{
  "num_hidden_layers": 10,
  "hidden_size": 128,
  "num_attention_heads": 4,
  "num_key_value_heads": 4,
  "head_dim": 64,
  "intermediate_size": 512,
  "vocab_size": 8192,
  "hidden_act": "gelu",
  "norm": "layernorm",
  "norm_place": "pre",
  "norm_eps": 1e-05,
  "positions": "rope",
  "rope_theta": 10000.0,
  "rope_fraction": 0.25,
  "qk_norm": false,
  "attn_scale": 0.125,
  "bias": "all",
  "tie_word_embeddings": true,
  "parallel_block": true,
  "extras": ["capped logits"],
  "init": "normal",
  "init_std_qkv": 0.0449,
  "init_std_o": 0.0317,
  "init_std_up": 0.0449,
  "init_std_down": 0.0,
  "optimizer": "muon_variant",
  "learning_rate": 0.01,
  "lr_mult_o": 3.0,
  "beta1": 0.95,
  "lr_head": 0.00884,
  "max_grad_norm": 1.0,
  "warmup_steps": 200,
  "schedule": "wsd",
  "decay_fraction": 0.822,
  "decay_shape": "linear",
  "final_lr_fraction": 0.0,
  "batch_tokens": [8192, 16384, 32768],
  "max_seq_len": 1024,
  "doc_mask": false,
  "train_tokens": 119900000,
  "max_steps": 6635,
  "dataset": "wikipedia_en"
}
Each number is 500 + 25 x the weight over its row's rms, rounded and kept within 0 to 999. Layers, rows and columns count from 0. Numbers have three digits each. The size before them is the row's rms in percent of the matrix's.

# down: layer 3 MLP down (transposed), 512x128, rms 0.152, rows 383-407, columns 0-127
# up: layer 3 MLP up, 512x128, rms 0.327, rows 384-407, columns 0-127
down383 096:492512539500522479478471485552519482512486537512483515466501496478508516505487512476429495494493472495534473506548476513502466445486509487510487485521526527488496445501481532482534520496505482535485509531502496535521510479511557462542522493487506490545480496478531508510484475509510482525504461551468509463533466435487519532525473502503477499489487539511499498498566501507501470482485
up384 092:518498544470513519480477529471512497529502491547505513490505508489508496461485518526531534521472470507498522492505508471555510494528469488534509532497541508468500472469436491491495465524497540499485521479495466507545429470546483500531500467482504472501484476568493480494487495527515499506459435516517525475514558514490471530472515473473499508483494520508496530479506484506475506508503
down384 102:490481527510525517519517452470539540535524533494488494535459482505447486484479441488527496531496514546504508505485515490488469429486499505469486523494504501529489481491494537532506514541526511517448540523491451524492470459492494483456508506507518470496469454495517516481482513559501480466510465478466513487500486506517496534472527487520481510495520492542503492498524523528530490531514
up385 099:493477504486503485517501484492482522500444475503504467511551498534504489489481507483524521482482525454462557507542521498504528506546517532497533503531514493495516464570469466521520473485497498477526509528509500493517442506509490515477510499514491536498485441491452508514511495482525515520510468501534490503471490494461515507496499461545470450487535521505462475527486427513507497505516
down385 102:483472524502506497527466523515467473505522454466474475502508446510520513469477540492490478477504509501494531501477450493526495484534449526494495478525513427501563515537491525504551500485467501487506455499478498496510480485468502492517528548489542520528529536501514516503504452460506490516562518493540501464537498522506489491466520507500476503504485518518515470503528525506498521479469
up386 089:507507474485455500519506503505461537464534494512488494492469491483502544493509511495488506496491537559478547483482470500502521470491465510509528505531490525502504520459452485523508471506516515531483530520533487489531496489472478482481487527468491455508527487541546514539454498476490458482495521463529496569489503515541522486485457493552500522482473505484448482538482504494510516495460
down386 090:500474476474468472501499444533501539517479499490485511510541516495505495487451452482480515478506502493502498511555500490521506475491485506481526510512507514522511520492446512527520475491488510517522500486527511519454520500468527524493556471562505453536449528488492531472527533485491464539487497498471505508505501522477470464487538494487524487482487483545491464513527519474579482499506
up387 109:494502491494506500506477517505451517489486463464448539483471475538508500513438519507486467519502528506519538494473470520523508503517552546462502482518494505498523516463483485471543464504480488517501506517511485519517473437476505510481517521499494494497491519465491486571517500484525503514500536502553457514514456497511435493497522501548484469477513491538523513531513512512501497461525
down387 121:513509520450520474482573495517482528505532489535451500510558483516547532463462508491496453517518538481523530479516494504511501501462485519453499531533523506513505521481498476466501518497481522494540538484527478496467473533502517508500525513499462472485455521495475474499496489511492477496516504548491495504454440490464474484500495513448491517505502490482475554508511544511499495493503
up388 095:519493486493502506492514508527471494511510465524493509492501456456480497503523496466487528513544519491449495490490455472512542473520545488501509522499561532514509488494461493519538526474503533495494508511493462517510475497541489490521499435497501467517513528503457542526509532478527532531517463457466499480499515498474501494499488512500532462486478526431463514498461504505545515553494
down388 089:470504493529456529474518492544484501513503508488509485510494469515518504495478489490484470494506483512508471525511509455475471471502502501511519525524535506496511482483521464513535482457474480530535467480519496524495490492481474477473550503505489457523532507557500544514523498506482468495569518485470468476550479513519448504476540471467527497487545496484534524465522491460530515558506
up389 106:494482487479500518485494555502465542506520513481467490535506473551518554462472507557544486507466515425515497493483501468571464499475488497505512522499532507517460539495450509488495468494544462479487503541493495520462503497527507516501502500503529510479519485512494471501502466484514495529491516505495474555528501474495485495497493523470522466508475519472552467499494483480509502476510
down389 099:518494519491539478477520541534464505487531474506490499462461505503490498476472549451512473518501491498494511452484505494492563513513497538491465489455531487520504544481500490494485500473505525509502464510484519513515499496486554519474480502465528496495494472514512518489463564476508510495470490527521465450524509494509482499497538497495537460497472541480552540477565487494510467514499
up390 117:514467502511451507451499501498499455445488482515458493492495474489513507490475501516497478502529511515483502535573499473496493490501516516545497494541473479482501538522490549474539522487499474521515536490466532551505487467450443470465523525479476444536507543469518496506501502552494512521482520510535485466532497477530497503499485471502483485514542521494513512518495493491494485527498
down390 125:524506508533497505493507502506448480502457497513445544507542497476530477515496507518460514492484508473540500540488474471485490506482531455529495487550458468526502532529507521502488465517479509505540524480504493521510457531497489543454531521486501518521511481482484545522500482491483516503503501537493414505493463479478508496523539499510510499502558505470460526489457493489467520498498
up391 097:512490515506437467513507460502471467469515508522498531513470502489550479478483544463462450550548493496485472520543483492501528519500535480503519481563493550511492523517485488512497488501485524519506491492456494504515503475548475489495533469505512474509481436444494511509503508526498522498525499509493532521538484501460510530518516488502481518480484511482513475478506536528454531513478
down391 095:453503491522462511492463485499452541490469506526519492493476514491521482484509534517487491478512500484495471498500496505498513458466493486551528459577492510563532525512458508528473513483515533517507514462473500504514515503531511544488512525533549464518488460455476537523513533497546493470528468498494465482525503531481498484518495481489502475490520483492520478484480518504464534491460
up392 107:511488486505521484476487526448477489448503483486494529509504475530525470526479512470472546512485595488490497483463483477521508505506481503520527533437538492506521467506447514503509531518487499494472467522483543500547508481508496485548519491534533543504458463463498476502490472519492494486514533482480488543461516512476498509529503540510513486484497534507497480517520463488510500496514
down392 110:498493449514502509454470544472534487468504452510506490526488473505446511506519506522490497546516469512457488504561492514503506469524489548493516512473526540468485521483458539545494480438533489572502493503538520476488514461491496482499516505504537454478496512469517528485510482499498478447534482500537475520518503491472506471502498500509519513490503518520507474515506474519530499511488
up393 100:492538508482511490538496464487509506493494513489469543503528530490475462482504498521554514509476500476552454466526505489510526484461493509515513475504489474525469480543509537487498513463466469507496505463510487496476505497485489511503513527497465545554506484535490526487512468515456538517509529520423495548534518500487495543468479468513497538515467494449519477504485512497465513527510
down393 105:491488538476490532520532494478516506515539506526466508520548543460498488510514472521539450514474499518485489449494495495516512451508506494552466547476491492545481488491553475532531472505524526492463477512481477494493493477479520506462530495495505503494561480552465511506535458503465510498536517478472524488505485514479472478503493463521473500505530471499501521496449542493505503485489
up394 095:511523514521522504465464545496545547463508518468511504537510441493494480491511473532475464493503554467512504495482517461508463491471540565531476511446500473490522507531473506483495496489508481462490517467495549466504497501468506501510531490507519536474479479466481482495488504504499543475482513541484501497461495549479516504533518479478542465481530517522508533489503498494524534490497
down394 084:507479476520513533533495480472483495480538457537487494464494538524495513493531474473506488491491460549498487498537471505472518489524502482509512524527520527534499493459504537500495514512573536564514524499504505497510535523478505501481491509484494483436515494486510484488470476496528467447501496469483463509560509470468499504500527528524490475540499492533514452506455452493494490510486
up395 110:498526503475497481511496484487481505523479504481491485488481489483512520492483574479535504543539491469441490491447523524514474506531528559442478446488464469456466497490516509493534560478492477520530503505509515546495493499456469536493470473480544512488463512486483497505555509479503466510530492506502529482504507496505490495521518473505528517524525484499512515472482500513500537520474
down395 103:486511502456533521474519490470474534473504501507438510497468473559542509496511527519495460492551496498434508514520519541475477494508491492518494461517525529545521548470498529476469515476502512496502504508543475524513473526448472526541513489500475470497472507488511469523510561494481481527512509542508485516498469525505520520490482486501504474519502487480511487441461503486496483523489
up396 110:467519506484505518469493535504513510497459574485461499475514513466492508518489485471504497484482506469510472502448521473495484492520485466500465491519502419515490519508463487521467497492494510507526505467473508507515526538541519538528483494490527481505507516516509518504502501484478507484514530486519507461528533438571524465471508485523537497484531516506537508475520478505500532569513
down396 109:510502475506486486506422498467495524525515521485486477483508512559539506476500500461500454544482519498509484520537554508482498455485509496468495483519488486526492493505538502542484475467476519471509452484553488501495502525507472499488520487503482535513456469446497518504506476535457542519501483476478549460492532506503509515499558504502530510490489520505534505466469504496521525527521
up397 092:468535493449493532540521532513481457529487482470483480496495498510479492528479514487524504552500499497495457499522493497507514503473488497483536479489537508501561515485449463447496499474472518469528480480477505493534471505503481536459542484489512523553507498456509523542521487451511482505549542518476519523499489521500526492483506488482520516469496484510446506525537546473487505497515
down397 093:473494474534515521501440498482524498487513490529514491521520538467436445485509512539479509541498486475498506499546507465519475502484477490518544480487513522515531486493500451506486451514488513554469482458505531475530515490519507514473511466507537553468492527524545515488490552478516497518508532512485474528462506499503488489489465492478511500528473534484468502462507521501495527516459
up398 104:515565516489523529516468486474486485476508494481509556448529496463503486488522534478534515501482524494516507530461551467515542458490471494500489511477468507496468490479513500481466510522504522478509483502503502483435430470527556497495529488518489506507475496514525484497504471541489475497516516491488550512503528465523504479501484518441491544499492511507501554509511531504475500528492
down398 096:520510530513500540506488517513496488490514492461505499465481514508540472512541504443478482495508566479484542488499518496494498483462498501522525503492556480508478508513461471480471530490502513478489542547485512487416450494504511506514481502459488511477492468560493522484518489502498514493541560455512506482535481491543476513490498503516501481520507478478484524492469526537459507525493
up399 092:442576469507527513512551525538513518520468490480456505525501489516453500503494509512495491489463514490541519510468524470490507461496505425485540508478503537515508525472529504505523493473481504504524485466520490531517477488493519491505483498471489482495524504534492466527499496508481472478487507515497447558477484482483499549489466534500492512495528514488492576524490527496475496514516
down399 091:513510530427472518505472474506501529487493492487522499491515462493497521556509471436515479475489521536520486539542506488515458480541508482457499510504474495538473555510526531513488501495486470523464498495469494512557514491548516477505503492463515492515532496517508546457458521519495500531481509480530518535486501493495498495509475526483516488515509491497504490485538491511470463465435
up400 103:491498480508499507513523508545498527509513523528426533513508464478498480545480492520473460509502514522471493502472479511500489530466496495492489507492534507499448485497557502477494492543460499476560536504474512529529477480467503480482513507491488458491532486482494491513536473528510496476496485485484441483471500465485525524511509457527550517563475514545531482532512516527501517522513
down400 103:483511483495489530488485513452506477539533512507492492488505523512488484509473514476511501490532518510463452488502479518535525447519446505532491494492510496493502438491522546512492523470520508489504523474485519453500502526478499492483567491505486491481470543510499443501524524494513528485532473484501494460521492545467521460532525515538550504492489504501511482501491461531525438487548
up401 114:485497483467489493475518561517511496531484539535468532517524479526475525525493505488487473495469528509476514531465499498511489528469537498481499516511527496538501543495506481502508500517490485450497497508485502508429444472475453503525543541469538517473493541521489491495518511496489528465507526510534460500457510501523528516475469519482479516508486511448530467487500542446492486481502
down401 123:503532484480511535483518537502500533545496473488494483454477514499499484503490494513530445445545520528501522489515523478481461527500510501483496503472536477512497474514496498476525510539509499502485450509481505495491476515534537502449513540473555472484482517462514494464510495551565487468546470503513484482495529533494471524504478481529500499532488464474529514500503538475501452478487
up402 106:519468545559514475468494515477476536540501488500472476539520474550478500517507502449475514501480511487461506518531481479495485491545531477493542479474481537490531477484465521511513487481475496511464516474527475460500517485509552522492499531495483499474460492486450505491494537515520525495494509539469537449490487460468488548472493533495536495476511514519505496512492493547513520475499
down402 107:434548477569523506505509517467543480463488494503517463500470457529462499518514520487517493496493523475475495499459515475491515479527452468506459483462501484537493496483510526478516519508466495506454479472480513513480488529504489501489554557484486507491524530520540504457512501500489502486507524557485499483526536490516523502548490508480504517484493516489508541486530485469498478516547
up403 096:487495495515470489503467473551530528512482516483473498488508446508521487519490510511528506532468466506483516506465506529500515540472538475516487487491506507482504506518518511499494528522522491483520524533525473470513462510502485492460564500460497522476495482449530494483502509493521485438505530552511489483489524512491500520508432435486521512574453533495479491490509506491469483482525
down403 097:502508513492542506516483491471549525511509540486526499528496535475511479493507470497474496516472483523529478525462522521513533485519489522520484507504477514509462491471488528505507468472516499537500523470496506457489502442462480448509475472506529517457525506526481498513500478519539501463501498476493524531531488501464521521473524527511506488406545522534494487532506441486514460517498
up404 096:470505465466463487500532518488551514514503498515501461472534533488499578488507517477485535477487554477530494521485525495469490573517493497469505479510501506478492497461523502507486448496532532512490521510448466515513470520537481521496453492487496495508484512486496465512515444487548512472485508485556508516466513487504476513515527548512482514493482512468490519482484521481497468503483
down404 095:512479481549512502523470472491508462517486522533506504549507520498529467532522528468494535513532457541503481515513459490457463460467547513516499507516473511511524481505480495518516507508521486479472508537445523506509508515460503447470511479478468518465477424452513497500516522461550503514508470492479479507546517502476509472498487499517514517518505507510480512513512460518510537501525
up405 101:516533482513457467501439534497532473464472528504497468496489460545492498518512471498522544497483508447490515461507496469492478521478495495524508515468483491440526532497496524462499521525509486508529525526531507484468508510500467511466547491517500480536515540525514537458489503501505568504463484472527458491521536494539490494478485491495505525469471470472523491476504504506530489517527
down405 095:514487524480467502473490527473521495467440537506508489472478539516493487503498552495471472503488494523491494560499512490517489516512478485510472510516468517490508518500531506563522508501476511546508516509464500547490485507454518500497464484511572527511507497514492511547519447471506503502527474502502510529454475495527432500517487491525484478474464472521480497528525464481512506456533
up406 107:507524550509492496491479481474501460503477478524440500503539481554528494512534496533502517460476510498454461490491494472465502490490474503534536466530492448491539528514473533531512493533460498514464473499488495488488492527476491496528502558479506511495522514482527491490536471539461504512493518494481459503506513506520467481509501525525533514490568469494488524508525486505454461508469
down406 111:523465486530546502537491498544571535475462491516507491465525495503472460540526516530490474481465467528537517486536481501492519460475495476506515476524502502503515484515522493508488479509481504519485517511501469510472482466533468516494494479533495485504524523518522510470544538489527514522454474510509477470507461510497471492503537543553467476503496450482507527516463465456494496506476
up407 108:492477481509502467476500522452491465531530532479439486490506526503501474474411500476526549520503487461539559535479504479515501497496528490494505470548543505462522491464472512510497468541504486480493503556528508471491508474539511514469506477531505507482503523524536503490513505516520468503492504479489454508518509488491483501498516520475535509499514514496533510483477481492550533489466
down407 103:504505512496477462496498561466477500514542463465508524504548504496535519476517474514532460522488505484518503474535519521495528476475517493459527502485502508557503479462507514524494549467490527491503479495529512514503490465459474437538516479477472531526488506496513523438515502543507519469477506504510512480485533502487449473491543522498470479483481502510483482474506535493546494539493